Each number is 50 + 15 x the weight over its row's rms, rounded and kept within 0 to 99. Layers, rows and columns count from 0. The size before them is the row's rms in percent of the matrix's.

# v: layer 3 attention value, 96x96, rms 0.0754, rows 28-63, columns 0-47
# o: layer 3 attention output (transposed), 96x96, rms 0.0745, rows 28-63, columns 0-47
# q: layer 3 attention query, 96x96, rms 0.0827, rows 32-64, columns 0-47
# k: layer 3 attention key, 96x96, rms 0.0806, rows 32-64, columns 0-47
v28 125:55 26 29 36 47 49 78 44 53 49 30 37 36 62 55 60 61 31 40 50 37 54 89 25 42 50 73 58 61 37 51 35 47 51 75 30 39 67 59 68 67 31 38 52 29 53 33 50
o28 120:49 31 43 60 45 35 33 32 35 52 59 49 62 50 22 53 39 59 60 50 59 59 61 68 32 74 08 42 36 66 45 49 57 55 59 49 44 28 69 36 38 52 44 56 28 46 60 53
v29 151:27 64 45 45 36 39 46 74 50 67 51 53 66 29 33 54 40 84 33 28 49 38 57 73 41 48 41 47 34 69 43 72 88 53 41 39 53 45 40 26 37 76 59 44 48 49 53 66
o29 149:75 56 44 38 50 29 49 47 56 40 49 51 42 62 52 59 93 40 58 84 43 65 34 47 47 68 51 74 72 65 58 27 33 53 72 73 34 61 37 28 74 29 45 13 31 53 48 20
v30 148:76 69 44 37 35 54 26 24 32 73 56 52 42 55 41 20 47 46 46 74 51 44 43 51 58 48 37 63 43 18 78 36 64 45 38 68 41 63 54 56 46 37 30 55 57 53 48 44
o30 147:52 26 49 18 49 57 70 72 84 28 46 40 69 46 81 51 53 53 59 22 63 48 59 67 70 14 33 28 45 47 09 62 54 61 52 25 49 14 53 56 36 64 52 55 53 41 58 47
v31 128:57 72 57 51 63 51 33 37 47 76 31 37 28 66 29 53 45 53 48 52 36 38 25 63 51 38 49 65 57 30 41 59 85 42 49 50 41 33 49 64 51 60 40 60 71 48 43 30
o31 130:51 34 60 26 44 52 57 66 52 29 81 44 66 45 41 54 58 52 49 41 72 84 55 42 83 26 33 55 51 53 77 55 43 60 48 37 37 75 67 23 54 25 48 57 25 31 66 87
q32 107:37 43 35 43 37 37 44 57 40 45 51 46 39 33 57 50 31 74 36 45 60 77 44 47 59 45 26 69 38 44 36 50 56 48 74 57 34 44 65 68 49 39 46 35 34 39 51 52
k32 104:65 65 53 44 28 57 78 51 58 17 61 54 56 43 62 43 29 77 40 60 57 38 74 53 39 43 40 35 62 35 45 49 45 33 42 57 48 72 31 46 72 60 29 75 30 60 55 43
q33 100:27 33 49 73 31 30 33 52 33 36 29 34 47 38 51 44 40 56 48 42 64 64 45 58 60 56 33 21 57 46 37 42 45 84 70 35 38 30 64 64 62 30 33 45 19 56 45 72
k33 097:47 50 54 24 50 56 53 38 82 38 82 52 50 56 72 26 24 59 56 51 59 38 55 63 38 65 12 47 38 48 39 64 55 40 16 44 64 59 51 23 43 36 50 65 57 65 58 37
q34 113:32 50 46 53 53 69 56 38 46 54 21 54 59 56 41 61 27 23 41 51 37 81 39 48 73 52 59 54 70 37 53 43 80 60 43 56 53 57 54 58 42 47 58 56 31 60 66 28
k34 112:46 20 38 43 61 57 46 62 62 58 53 65 57 30 63 46 33 45 67 32 32 54 67 75 53 32 48 61 56 58 64 84 59 53 59 30 42 25 44 39 76 56 54 83 46 60 48 59
q35 104:81 82 61 52 60 90 40 28 68 70 62 40 62 46 45 81 55 66 60 33 59 56 70 31 56 46 68 54 24 58 31 33 42 72 34 60 15 37 60 50 55 45 43 71 70 55 41 55
k35 110:54 59 73 47 50 65 11 35 62 47 56 32 35 34 71 51 58 41 43 36 59 43 29 34 43 39 34 52 34 75 61 63 64 62 72 54 52 41 57 65 43 69 62 75 33 50 44 35
q36 103:36 39 34 45 44 07 41 63 57 53 59 47 39 37 59 55 23 68 47 44 57 65 56 60 41 61 19 48 59 54 53 49 78 38 58 40 42 56 63 62 64 42 43 23 17 59 49 62
k36 095:46 63 65 39 46 46 59 39 56 30 56 66 65 59 65 31 26 62 51 58 28 51 50 53 47 52 38 40 60 34 43 49 71 39 43 70 65 65 36 47 57 68 25 61 45 62 59 28
q37 093:50 54 86 56 41 49 46 55 40 34 65 63 55 66 39 27 75 28 66 65 48 49 46 69 38 56 54 42 62 57 35 62 46 29 37 42 92 59 35 44 41 60 60 49 53 41 62 37
k37 102:69 46 50 51 60 37 67 74 26 55 36 36 49 49 16 81 76 90 46 44 55 41 27 49 42 45 69 48 47 38 48 18 46 67 53 72 36 39 56 56 37 46 57 24 48 26 59 68
q38 092:35 86 62 64 56 64 51 39 45 48 17 22 58 60 45 62 64 39 56 44 59 65 54 74 70 61 63 30 52 51 35 31 33 94 59 70 32 26 49 56 28 32 16 64 42 64 55 49
k38 105:40 43 64 27 59 43 33 30 81 40 64 50 50 39 80 51 29 47 69 41 71 48 47 57 33 73 15 50 20 64 52 73 52 68 40 33 60 57 71 42 53 29 78 69 53 65 45 63
q39 107:42 63 67 64 65 79 38 51 43 43 43 39 16 59 40 48 52 31 44 37 34 79 32 73 65 49 55 37 67 36 40 54 99 41 41 42 71 60 60 48 47 46 63 61 24 54 75 25
k39 110:65 35 56 60 47 33 71 61 67 56 31 69 45 35 66 71 38 48 40 45 57 43 59 82 60 40 47 48 43 66 55 39 43 74 67 64 34 52 66 48 39 73 46 64 65 59 62 58
q40 090:54 33 57 49 60 58 73 57 61 45 56 80 42 61 48 39 54 20 51 54 25 20 52 47 43 46 62 62 57 50 75 60 56 21 44 33 89 65 47 43 49 64 94 43 61 42 64 49
k40 091:52 34 27 72 50 21 50 64 15 67 26 60 39 53 16 65 69 29 50 38 52 65 41 46 58 42 80 69 62 42 45 63 50 64 77 37 50 34 54 64 39 42 54 24 70 30 53 66
q41 114:49 44 49 38 43 60 52 39 66 18 19 29 49 61 47 75 63 55 51 49 37 60 56 72 57 45 66 58 42 49 52 39 55 71 50 70 48 42 56 47 29 50 54 46 53 74 48 37
k41 124:42 30 34 35 67 48 51 44 54 57 37 45 75 41 99 49 56 35 33 57 53 50 67 55 38 39 40 51 29 64 50 80 40 63 64 39 52 25 61 49 71 49 54 64 55 64 50 69
q42 104:70 35 55 54 74 63 54 43 49 50 13 46 54 44 44 78 44 36 38 45 53 86 55 46 70 38 49 57 52 46 22 28 68 72 36 60 57 60 69 30 36 22 34 52 32 40 59 61
k42 114:33 16 30 39 47 50 49 55 77 44 39 67 36 49 77 36 52 27 39 45 30 46 57 75 51 60 42 69 26 54 67 78 56 59 61 49 52 40 52 35 57 52 78 64 52 70 54 66
q43 107:55 38 67 24 52 40 23 23 51 54 49 43 70 48 42 65 41 64 62 50 59 58 47 83 38 38 27 55 49 67 33 53 41 79 32 39 30 43 67 39 44 36 33 30 68 55 38 58
k43 103:41 56 74 42 72 57 51 46 58 24 53 30 55 41 76 47 52 68 43 57 20 36 27 58 39 40 28 41 22 45 58 44 49 53 31 61 52 24 52 30 55 64 49 64 24 65 76 51
q44 117:39 53 48 49 62 69 59 16 66 85 62 63 41 60 62 54 11 52 68 55 53 50 51 28 28 34 71 31 44 37 60 52 49 45 38 40 52 82 47 48 33 70 53 51 67 75 47 61
k44 107:45 61 52 68 46 62 52 58 28 80 49 68 50 51 34 66 68 46 53 26 27 52 33 39 76 37 54 71 89 51 59 51 44 53 70 50 49 15 40 65 25 68 48 39 52 38 26 49
q45 095:26 70 38 72 42 37 33 59 45 25 40 20 40 59 41 48 56 58 78 49 65 56 33 69 56 78 32 24 54 27 30 60 52 79 53 60 46 22 46 65 50 38 33 41 54 65 33 53
k45 099:43 54 59 17 48 48 67 42 74 58 69 37 43 50 50 43 27 55 51 56 69 61 63 59 30 61 12 35 41 51 39 35 49 38 21 53 64 68 62 40 32 31 56 58 51 80 59 46
q46 099:49 13 25 56 61 50 43 29 22 50 26 52 40 49 56 51 64 33 38 51 66 80 44 77 50 48 38 54 47 45 49 52 44 63 57 48 73 77 75 32 42 50 30 22 56 18 51 69
k46 099:42 28 29 60 37 29 33 60 41 53 52 65 58 53 70 64 42 44 31 47 20 45 43 73 57 53 63 35 39 37 69 77 24 50 23 26 63 42 55 52 43 53 65 18 46 61 72 61
q47 101:64 37 57 40 40 47 19 31 42 43 64 34 71 29 51 64 31 71 61 53 69 77 52 49 47 52 02 57 39 42 35 40 46 73 41 61 29 32 67 53 48 31 22 46 52 43 49 51
k47 093:48 67 69 31 35 70 59 34 78 20 70 38 66 39 65 38 48 73 48 60 39 41 40 62 31 54 32 28 45 42 57 44 59 38 23 63 57 66 48 34 53 54 44 86 44 66 59 41
q48 120:62 24 47 60 78 63 66 52 25 54 42 75 47 46 40 45 52 41 38 48 44 45 51 41 57 44 61 92 51 48 59 50 32 60 74 53 48 50 45 38 48 59 28 56 68 50 44 80
k48 113:30 21 55 58 56 38 31 42 54 63 57 50 30 62 31 36 48 36 28 49 46 82 66 33 55 57 68 39 51 47 53 60 46 45 45 43 49 43 59 49 37 16 85 33 41 43 67 51
q49 100:59 32 24 38 64 85 53 42 55 57 44 49 60 47 54 81 20 43 61 51 66 81 52 36 59 50 34 58 26 43 24 32 61 64 31 79 39 63 62 54 55 38 29 40 47 48 51 60
k49 094:34 21 41 42 30 84 27 45 49 62 49 46 55 42 49 41 39 35 44 34 04 53 58 59 44 44 68 55 63 66 67 56 45 56 51 28 67 42 35 47 48 50 69 96 44 48 53 51
q50 091:41 69 50 69 42 57 39 84 35 56 31 61 41 50 36 37 78 67 75 47 40 60 42 69 80 55 47 45 26 49 64 62 45 41 64 49 54 17 34 61 52 81 44 39 25 56 46 27
k50 092:71 54 56 35 38 37 71 42 63 37 68 42 49 43 66 46 23 56 39 64 67 43 72 44 35 53 42 35 43 55 20 48 44 48 39 63 30 94 40 58 46 33 30 51 49 43 70 35
q51 103:65 55 55 58 48 35 53 07 41 52 49 46 65 74 39 29 66 27 52 68 60 24 41 60 42 51 62 33 65 42 37 69 33 75 41 42 56 55 49 24 60 45 45 68 75 55 44 59
k51 111:34 58 47 67 72 41 41 53 62 58 51 62 39 55 40 52 51 34 70 46 77 50 16 69 49 56 49 46 40 44 55 39 46 39 33 36 48 31 72 31 35 42 93 18 41 65 58 62
q52 098:41 33 25 38 50 35 43 50 53 61 50 42 57 34 55 64 41 62 53 55 58 64 47 56 47 54 08 47 34 39 48 43 56 45 47 38 55 60 80 55 50 50 21 26 55 34 47 60
k52 098:57 56 48 47 07 45 67 45 50 43 47 64 62 48 54 35 37 50 45 51 38 46 56 51 38 44 37 34 72 29 54 52 36 34 35 62 53 85 38 52 49 56 39 57 55 50 56 25
q53 107:75 52 25 43 35 80 52 53 80 75 71 45 32 58 53 61 65 66 51 55 18 38 76 31 70 43 78 39 29 64 45 60 46 40 41 45 44 50 38 58 76 62 60 45 37 39 44 39
k53 097:66 58 58 61 67 52 28 48 42 76 51 25 56 47 46 58 61 47 56 47 35 48 38 39 61 31 76 58 38 59 52 45 36 48 76 35 33 56 40 50 51 64 33 46 58 18 40 33
q54 100:39 76 57 73 36 57 29 55 33 38 58 20 37 47 33 41 54 82 69 44 65 62 41 45 65 62 39 31 45 28 45 49 45 73 52 68 37 14 51 54 42 43 31 73 60 49 34 49
k54 102:46 56 60 24 52 80 55 44 86 38 77 34 39 57 68 46 40 74 55 55 72 61 67 42 34 71 23 39 45 57 32 24 49 44 22 66 61 69 67 50 34 33 58 59 58 78 45 47
q55 100:71 17 31 30 50 41 48 16 46 37 47 44 70 43 50 30 40 35 49 79 52 49 55 34 47 35 27 31 59 41 48 59 58 56 39 38 54 43 71 24 49 61 34 79 61 58 52 70
k55 113:32 40 40 59 35 70 56 26 84 63 39 70 64 64 35 45 67 34 77 42 48 59 42 59 65 39 66 52 66 41 61 53 28 33 34 26 46 58 47 14 23 43 82 44 28 60 50 62
q56 106:22 75 73 62 40 45 52 59 36 11 34 32 33 49 51 48 58 48 30 47 46 61 47 58 60 66 67 58 69 57 63 49 62 46 66 72 34 30 27 64 39 57 56 79 50 81 66 24
k56 104:64 58 52 24 54 59 67 32 64 53 44 43 75 37 53 63 53 65 40 61 76 64 85 46 52 51 54 28 42 61 40 39 64 57 56 63 34 37 59 46 96 40 32 79 49 75 37 46
q57 092:85 40 36 34 75 43 25 31 74 58 65 21 66 48 47 79 63 61 63 63 49 24 55 72 33 63 45 35 37 72 32 46 50 68 33 63 38 41 71 20 54 28 42 53 78 66 25 72
k57 101:27 67 50 61 48 48 37 28 66 68 35 40 59 50 71 42 67 28 28 52 55 40 20 46 36 54 38 38 23 66 60 33 63 64 50 56 61 59 63 51 31 43 85 54 60 57 73 37
q58 109:33 26 59 71 38 29 61 55 25 50 35 89 39 49 48 30 67 42 41 50 48 65 43 54 52 43 59 81 73 50 82 64 41 50 70 24 52 80 46 31 67 64 68 21 49 39 38 38
k58 114:46 27 61 55 87 14 42 70 28 46 75 53 40 64 55 40 51 81 41 52 39 51 53 35 72 37 65 41 62 36 63 64 46 33 37 43 51 27 54 57 58 51 42 04 36 52 73 44
q59 104:76 36 30 56 59 74 41 34 53 66 40 43 75 46 41 52 41 62 84 67 71 70 41 65 31 54 35 37 25 43 36 43 38 73 24 57 47 48 72 31 33 32 22 33 70 33 27 64
k59 104:31 50 54 37 44 57 28 48 60 53 64 49 43 58 72 55 62 53 57 48 38 34 30 49 33 44 18 45 34 53 52 36 40 53 25 52 57 47 33 51 26 39 79 44 43 62 64 60
q60 087:26 80 47 63 27 47 38 34 42 54 42 18 63 46 47 52 23 72 68 49 78 56 40 58 47 59 40 33 44 37 34 42 52 89 53 44 09 30 58 75 55 29 19 40 47 58 32 46
k60 092:49 67 73 30 49 55 45 33 70 30 87 41 47 47 79 30 29 60 61 48 60 42 52 60 30 66 06 32 43 51 45 44 57 40 24 52 69 51 60 45 59 45 61 72 36 65 48 40
q61 104:51 66 55 59 47 59 34 61 70 57 39 31 49 46 63 63 77 98 61 45 50 63 51 55 75 61 46 29 48 59 63 41 48 58 25 72 35 45 60 25 35 44 46 82 40 66 23 36
k61 104:47 74 59 38 70 62 44 35 59 60 41 52 58 52 92 49 64 75 48 47 73 36 52 33 52 40 52 43 38 68 47 71 53 59 62 54 46 75 46 68 46 37 51 42 46 58 56 45
q62 113:61 63 56 67 53 78 45 84 36 60 54 55 39 42 34 50 75 61 70 36 37 41 60 30 70 60 75 64 44 53 44 54 25 51 33 60 48 31 37 64 46 33 50 57 55 45 12 66
k62 114:44 41 59 27 77 52 27 55 45 42 73 25 21 59 68 40 58 70 44 48 56 59 57 47 52 31 42 35 15 65 23 37 59 61 52 61 51 39 61 58 41 20 69 38 55 46 66 54
q63 124:45 52 62 61 54 66 47 85 39 48 45 54 30 31 49 64 47 69 30 28 28 76 63 32 79 50 46 67 60 60 43 38 85 38 61 47 47 32 50 64 46 60 59 69 21 65 53 50
k63 132:60 18 50 22 51 54 60 39 79 20 56 39 45 52 76 33 41 61 36 50 57 66 79 39 62 38 56 49 28 53 37 74 70 60 80 72 48 50 52 52 67 48 23 74 49 52 46 37
v32 067:56 31 49 50 44 66 42 40 21 11 44 40 39 60 55 51 46 41 54 48 50 68 49 37 60 42 37 35 27 32 39 37 29 60 46 36 69 49 51 72 60 85 21 53 53 60 57 33
o32 077:16 34 24 50 62 17 59 59 51 46 45 21 58 54 54 26 56 64 52 52 39 53 55 65 42 67 25 54 56 67 62 41 11 63 68 61 43 46 59 38 17 77 43 66 52 70 51 77
v33 061:49 33 48 52 48 61 65 43 35 42 63 45 38 62 69 91 36 36 30 33 16 74 37 51 54 41 43 39 64 58 57 72 52 50 54 51 28 43 52 69 60 49 65 43 34 39 44 73
o33 068:67 54 48 24 50 64 46 83 32 62 28 60 43 59 78 49 24 56 44 46 37 60 16 48 84 27 42 40 47 65 44 30 37 66 57 47 67 29 77 22 57 63 31 60 69 35 57 26
v34 075:59 29 45 51 30 73 47 48 46 29 40 63 44 60 83 63 40 38 36 47 46 53 64 71 53 60 38 28 42 53 66 38 64 51 73 96 67 56 57 62 36 44 60 59 21 64 37 36
o34 077:61 31 46 57 60 40 34 49 32 67 44 51 35 34 60 39 67 64 69 33 58 45 53 30 43 72 30 39 38 56 39 74 46 32 49 38 45 34 68 48 63 47 40 48 59 73 42 83
v35 067:38 38 42 20 84 36 59 48 33 57 46 53 61 58 34 51 14 69 79 76 35 82 51 64 35 48 57 43 66 47 49 53 48 54 40 60 63 44 63 43 51 32 39 51 28 38 59 75
o35 070:71 27 48 35 44 52 53 56 27 57 72 35 46 54 55 69 68 31 40 37 52 56 57 48 38 54 31 56 70 43 58 41 70 90 47 29 45 67 49 16 15 54 45 58 42 40 43 48
v36 067:31 61 57 62 42 51 40 66 44 58 64 60 61 59 29 55 55 86 47 33 43 40 33 45 54 51 51 93 47 52 38 46 71 55 50 39 55 41 45 17 37 57 62 66 60 67 50 35
o36 066:26 73 63 78 52 60 59 27 37 46 59 43 52 41 45 44 20 42 45 51 55 79 71 40 56 40 52 37 41 54 79 55 59 32 66 38 68 24 28 70 47 69 80 19 45 30 62 21
v37 073:49 25 34 42 76 53 68 64 47 59 44 48 71 48 50 61 58 48 51 50 46 51 99 70 40 55 55 29 40 59 35 34 43 45 66 31 53 21 52 46 70 52 64 53 00 45 32 46
o37 070:52 36 27 37 64 44 52 54 53 59 47 53 21 36 57 52 32 38 47 37 61 24 26 47 60 34 41 59 83 44 53 79 67 45 36 67 36 69 79 40 37 77 57 46 68 61 67 74
v38 072:71 53 56 71 46 36 69 56 37 48 29 57 46 37 73 69 28 22 35 67 57 39 44 18 72 47 40 31 62 29 43 51 34 63 59 40 52 62 55 90 53 78 35 48 48 48 49 49
o38 083:53 30 27 50 67 56 48 49 55 75 18 62 49 44 65 33 50 67 46 58 36 46 36 63 42 47 41 31 26 72 40 35 34 83 35 77 47 46 55 53 70 51 45 78 44 48 11 83
v39 066:76 28 49 08 65 66 66 22 80 61 57 65 56 30 45 53 20 53 72 51 39 69 61 72 34 43 47 68 52 21 55 62 50 54 59 71 31 58 70 38 43 85 34 60 43 40 47 68
o39 072:67 34 51 47 18 38 52 67 26 44 81 50 64 41 63 62 69 44 40 35 63 48 72 21 43 37 62 45 57 48 42 73 70 85 41 22 37 74 38 48 58 41 54 48 38 31 33 53
v40 073:70 39 44 48 49 95 16 54 42 15 58 41 60 58 54 44 62 55 51 60 30 69 68 41 32 63 55 20 57 52 44 58 74 45 49 56 28 66 56 55 31 37 65 45 49 39 34 42
o40 076:56 65 42 42 41 30 59 42 22 59 44 61 60 70 33 42 39 55 64 48 56 52 65 58 77 54 27 66 61 77 44 24 24 36 58 28 65 26 62 63 27 50 46 40 67 76 74 48
v41 074:62 41 41 55 55 48 73 50 60 34 58 36 45 50 32 35 38 72 41 42 39 67 74 23 50 34 59 37 49 35 37 56 60 65 67 75 35 75 47 56 61 84 14 44 39 40 37 28
o41 089:38 49 34 52 36 17 40 41 59 34 60 30 83 24 59 43 41 66 42 43 52 44 54 46 36 67 46 38 64 58 61 30 27 77 54 47 38 36 34 58 50 55 17 71 56 49 64 63
v42 076:56 39 50 43 52 51 70 37 71 21 52 35 60 68 13 66 31 59 26 41 38 70 63 38 28 48 61 40 80 47 25 47 61 64 45 75 37 64 71 51 40 97 15 44 54 17 53 47
o42 081:67 36 44 42 49 28 49 34 45 53 71 37 73 44 43 29 40 33 50 68 73 48 54 45 53 53 50 38 43 34 45 57 66 99 59 28 36 75 29 26 36 53 37 53 59 48 22 64
v43 063:94 55 29 77 63 49 79 65 36 40 51 48 43 43 63 34 51 26 41 60 77 60 63 51 60 52 57 53 47 88 65 65 62 37 47 64 47 57 31 47 65 43 50 67 38 55 40 33
o43 067:02 47 45 48 56 32 37 48 53 53 36 51 44 32 51 44 75 68 47 43 33 50 60 59 59 66 50 48 72 36 63 38 30 04 42 54 50 31 62 63 37 48 43 63 56 47 68 50
v44 075:55 30 24 47 15 81 72 46 42 34 46 49 49 52 41 45 52 27 45 36 60 78 73 50 32 58 64 50 36 48 53 50 70 36 47 72 48 58 56 51 65 54 66 59 38 46 48 33
o44 080:33 50 48 50 60 25 36 57 59 49 59 45 56 40 29 25 66 62 59 58 67 33 49 39 86 59 42 56 59 48 50 53 40 02 76 51 41 12 58 45 33 66 49 47 52 55 78 65
v45 078:37 43 38 26 43 61 52 58 61 56 61 54 55 56 28 35 45 55 42 43 33 54 53 21 35 32 56 38 45 21 55 50 31 35 52 39 86 58 44 49 58 43 62 52 40 71 39 45
o45 082:33 47 44 52 68 16 65 61 36 32 42 46 31 52 65 42 64 43 37 40 63 62 53 63 71 52 64 43 83 55 73 31 51 46 37 46 29 14 33 37 30 66 38 56 41 47 66 50
v46 066:56 56 48 36 49 66 36 40 55 42 55 35 53 55 45 86 68 56 32 48 65 68 41 57 41 59 53 42 38 48 61 49 69 50 64 52 30 43 48 48 53 75 44 42 37 28 57 34
o46 065:33 32 51 37 48 26 58 58 57 53 53 56 31 39 40 38 42 31 73 64 34 29 53 39 51 56 67 91 64 59 61 79 46 29 57 52 50 90 64 55 50 43 81 29 60 61 63 63
v47 068:36 67 44 35 32 46 56 26 72 61 56 49 50 45 56 49 55 58 50 41 44 58 93 80 39 51 40 29 37 42 54 60 50 50 59 89 50 53 70 50 44 33 29 57 24 47 34 49
o47 071:63 37 63 38 37 37 39 38 39 38 43 32 48 37 66 45 49 62 73 44 42 41 42 23 34 64 66 95 51 59 34 84 54 28 43 35 48 58 52 50 48 48 45 59 75 49 85 66
v48 071:41 49 34 55 60 56 25 50 18 74 26 62 53 38 78 53 81 56 44 61 45 27 46 85 64 48 39 80 48 54 61 63 63 43 46 26 43 43 33 46 54 44 98 52 45 50 54 36
o48 078:36 75 60 68 44 75 61 69 56 37 48 80 32 61 56 55 37 50 39 49 24 64 39 42 69 35 54 53 61 67 46 48 49 18 55 53 77 26 47 69 69 51 78 58 31 63 66 17
v49 060:56 45 31 49 52 68 63 53 74 51 59 37 41 68 63 75 57 54 43 25 41 55 69 48 42 50 54 12 51 69 51 70 62 70 56 25 33 44 54 44 63 63 17 37 71 72 39 82
o49 061:62 32 57 47 23 56 44 53 52 41 49 47 22 60 63 51 27 40 53 50 55 34 44 29 45 47 64 69 67 37 52 46 55 64 51 44 47 70 62 65 31 41 44 48 44 40 49 58
v50 079:40 30 25 40 58 71 25 52 46 40 47 52 45 59 60 59 52 31 62 37 49 49 27 69 50 51 63 51 38 33 64 43 53 62 52 17 47 55 28 68 51 54 54 60 24 49 52 30
o50 085:29 52 33 50 55 39 62 56 35 50 47 46 44 44 33 29 57 57 53 28 24 51 53 70 68 46 40 62 73 52 73 53 58 32 69 50 58 16 73 32 49 61 42 45 65 56 75 51
v51 063:55 61 41 37 37 60 80 57 79 63 51 42 54 45 00 43 63 48 64 35 50 42 27 29 51 61 65 56 45 62 66 60 48 37 39 24 38 36 41 58 44 43 80 45 58 50 45 47
o51 073:39 40 41 62 54 72 49 61 63 63 49 81 25 51 33 62 41 39 44 64 62 39 70 62 72 45 89 58 56 50 53 28 70 42 53 42 59 61 64 74 53 39 74 30 49 13 55 51
v52 068:35 63 46 35 40 55 72 54 50 32 52 52 55 42 59 61 50 57 56 53 46 66 31 24 22 55 71 40 63 42 59 65 35 47 33 78 30 57 47 51 55 23 43 48 42 36 67 72
o52 067:75 49 58 66 32 62 50 58 56 31 59 64 37 41 42 73 55 59 46 57 54 61 79 37 37 56 65 60 59 37 48 60 50 69 65 29 50 39 36 45 31 21 52 33 46 50 28 39
v53 071:49 59 57 33 51 53 72 52 39 59 57 58 66 60 19 36 43 77 41 69 44 39 58 42 44 56 88 36 50 40 71 54 62 49 50 48 63 33 63 56 66 40 48 52 59 22 51 59
o53 078:60 52 30 73 35 48 42 50 33 39 28 52 36 61 30 63 69 20 50 81 66 48 50 46 61 49 48 60 75 47 56 37 71 46 44 38 44 51 29 31 34 41 34 57 29 51 57 60
v54 068:70 76 69 45 72 41 62 39 69 64 64 75 41 35 30 76 26 73 53 56 41 61 54 51 48 42 42 51 64 33 33 38 54 55 66 29 37 62 62 59 57 72 25 47 56 46 44 61
o54 079:80 45 41 42 30 53 73 59 54 53 38 62 71 55 84 59 34 40 38 46 55 50 56 35 31 37 70 55 31 51 39 38 50 96 25 65 46 86 50 49 77 33 53 62 48 24 30 53
v55 060:38 61 40 99 22 37 59 54 63 73 55 39 55 41 74 43 62 63 57 49 50 52 25 35 60 51 35 36 47 30 47 40 44 59 27 74 66 62 38 41 73 38 39 63 97 43 51 29
o55 063:50 62 70 47 75 52 63 40 87 50 14 25 27 38 41 59 43 57 61 64 42 39 57 64 41 63 77 64 26 76 60 55 70 48 27 51 52 52 43 64 56 42 31 20 47 39 44 37
v56 071:64 60 61 48 61 26 59 49 42 50 44 49 47 61 45 65 45 81 45 65 52 38 76 56 44 41 45 47 57 54 37 28 59 69 46 51 35 62 51 47 39 74 22 33 48 43 72 66
o56 074:65 49 48 51 42 60 47 46 81 59 73 38 82 53 60 52 42 44 53 56 56 31 32 30 18 44 44 39 36 36 28 56 57 92 61 53 61 72 36 32 56 37 37 49 44 53 18 46
v57 083:79 47 56 53 66 38 59 61 66 35 39 59 35 43 32 22 56 95 53 62 28 27 40 40 55 52 65 55 60 27 31 50 51 57 59 39 35 49 44 22 38 62 83 51 66 22 49 40
o57 083:40 78 35 77 51 45 83 43 53 45 45 62 62 55 27 45 43 55 57 51 79 49 60 61 31 48 30 48 63 52 61 26 34 44 70 54 43 23 21 67 68 32 34 32 53 45 58 54
v58 077:29 51 39 48 01 68 53 40 51 64 44 65 48 45 48 42 59 31 47 35 51 57 45 41 61 49 51 55 39 02 81 43 36 48 47 74 60 64 44 53 46 72 60 45 46 30 60 22
o58 077:38 51 42 59 61 28 47 64 61 23 65 21 52 47 37 44 62 79 55 74 44 59 62 43 77 44 79 47 70 67 68 45 68 39 66 44 60 05 35 43 67 58 49 73 36 56 55 50
v59 066:21 54 53 42 34 44 48 64 59 47 38 67 50 47 74 44 89 63 45 41 54 31 55 59 72 61 38 47 38 42 69 67 80 47 43 65 59 63 34 22 36 20 99 60 41 54 40 41
o59 072:51 59 53 62 54 62 46 41 55 47 36 68 50 40 37 38 41 68 78 37 54 60 46 50 42 48 39 59 68 66 43 58 41 00 66 45 48 04 57 65 67 49 53 35 61 59 92 37
v60 075:30 46 47 43 27 45 27 53 54 42 57 68 59 62 38 77 31 36 57 59 64 62 55 61 40 56 41 24 75 66 35 51 67 59 39 44 69 36 52 62 45 43 14 34 65 42 53 34
o60 078:73 66 58 44 67 83 51 43 71 69 45 21 61 49 52 49 43 62 71 55 36 32 44 53 68 44 44 45 39 47 34 40 71 68 26 55 62 71 90 47 35 41 46 64 45 49 60 49
v61 070:26 60 57 58 15 49 31 43 47 30 56 66 51 74 44 32 61 42 38 38 55 36 57 44 33 44 62 40 30 65 51 48 47 48 27 34 45 45 28 43 34 37 48 51 83 37 63 49
o61 076:38 86 43 69 75 50 61 46 67 25 35 30 65 52 32 55 54 68 60 70 51 68 50 69 68 42 56 45 64 27 50 43 51 48 68 35 59 23 47 46 33 68 34 56 51 72 49 29
v62 078:41 53 62 33 79 60 55 33 70 68 54 64 60 40 31 50 36 61 86 65 65 49 16 62 37 70 52 77 53 03 33 51 44 46 50 59 38 53 83 59 48 47 36 40 66 38 51 48
o62 087:76 41 56 46 33 84 44 43 36 48 71 62 59 51 37 73 68 23 37 34 46 61 84 45 46 32 46 42 39 77 37 59 70 89 30 50 39 63 45 50 59 29 58 38 51 32 31 51
v63 076:35 53 47 43 72 34 62 42 52 52 55 33 54 49 33 61 49 31 42 75 40 59 61 47 58 41 49 52 66 46 47 71 91 44 42 55 41 64 51 58 55 79 23 45 73 54 57 34
o63 082:45 54 76 37 35 64 36 72 69 38 53 55 65 46 40 49 30 40 56 47 57 40 46 37 57 69 59 25 46 63 30 40 53 48 50 43 55 78 59 44 56 34 52 81 45 39 61 53
q64 091:40 52 45 48 49 61 33 25 49 43 26 47 61 45 30 44 52 61 57 54 63 37 56 80 57 54 57 36 54 21 60 40 70 67 34 41 47 45 54 44 56 49 33 64 75 54 32 88
k64 097:54 65 43 54 28 52 33 41 56 40 25 65 47 55 30 39 57 30 43 52 30 60 37 45 31 63 37 31 74 40 36 54 61 58 41 55 72 54 30 57 25 63 49 67 62 45 63 57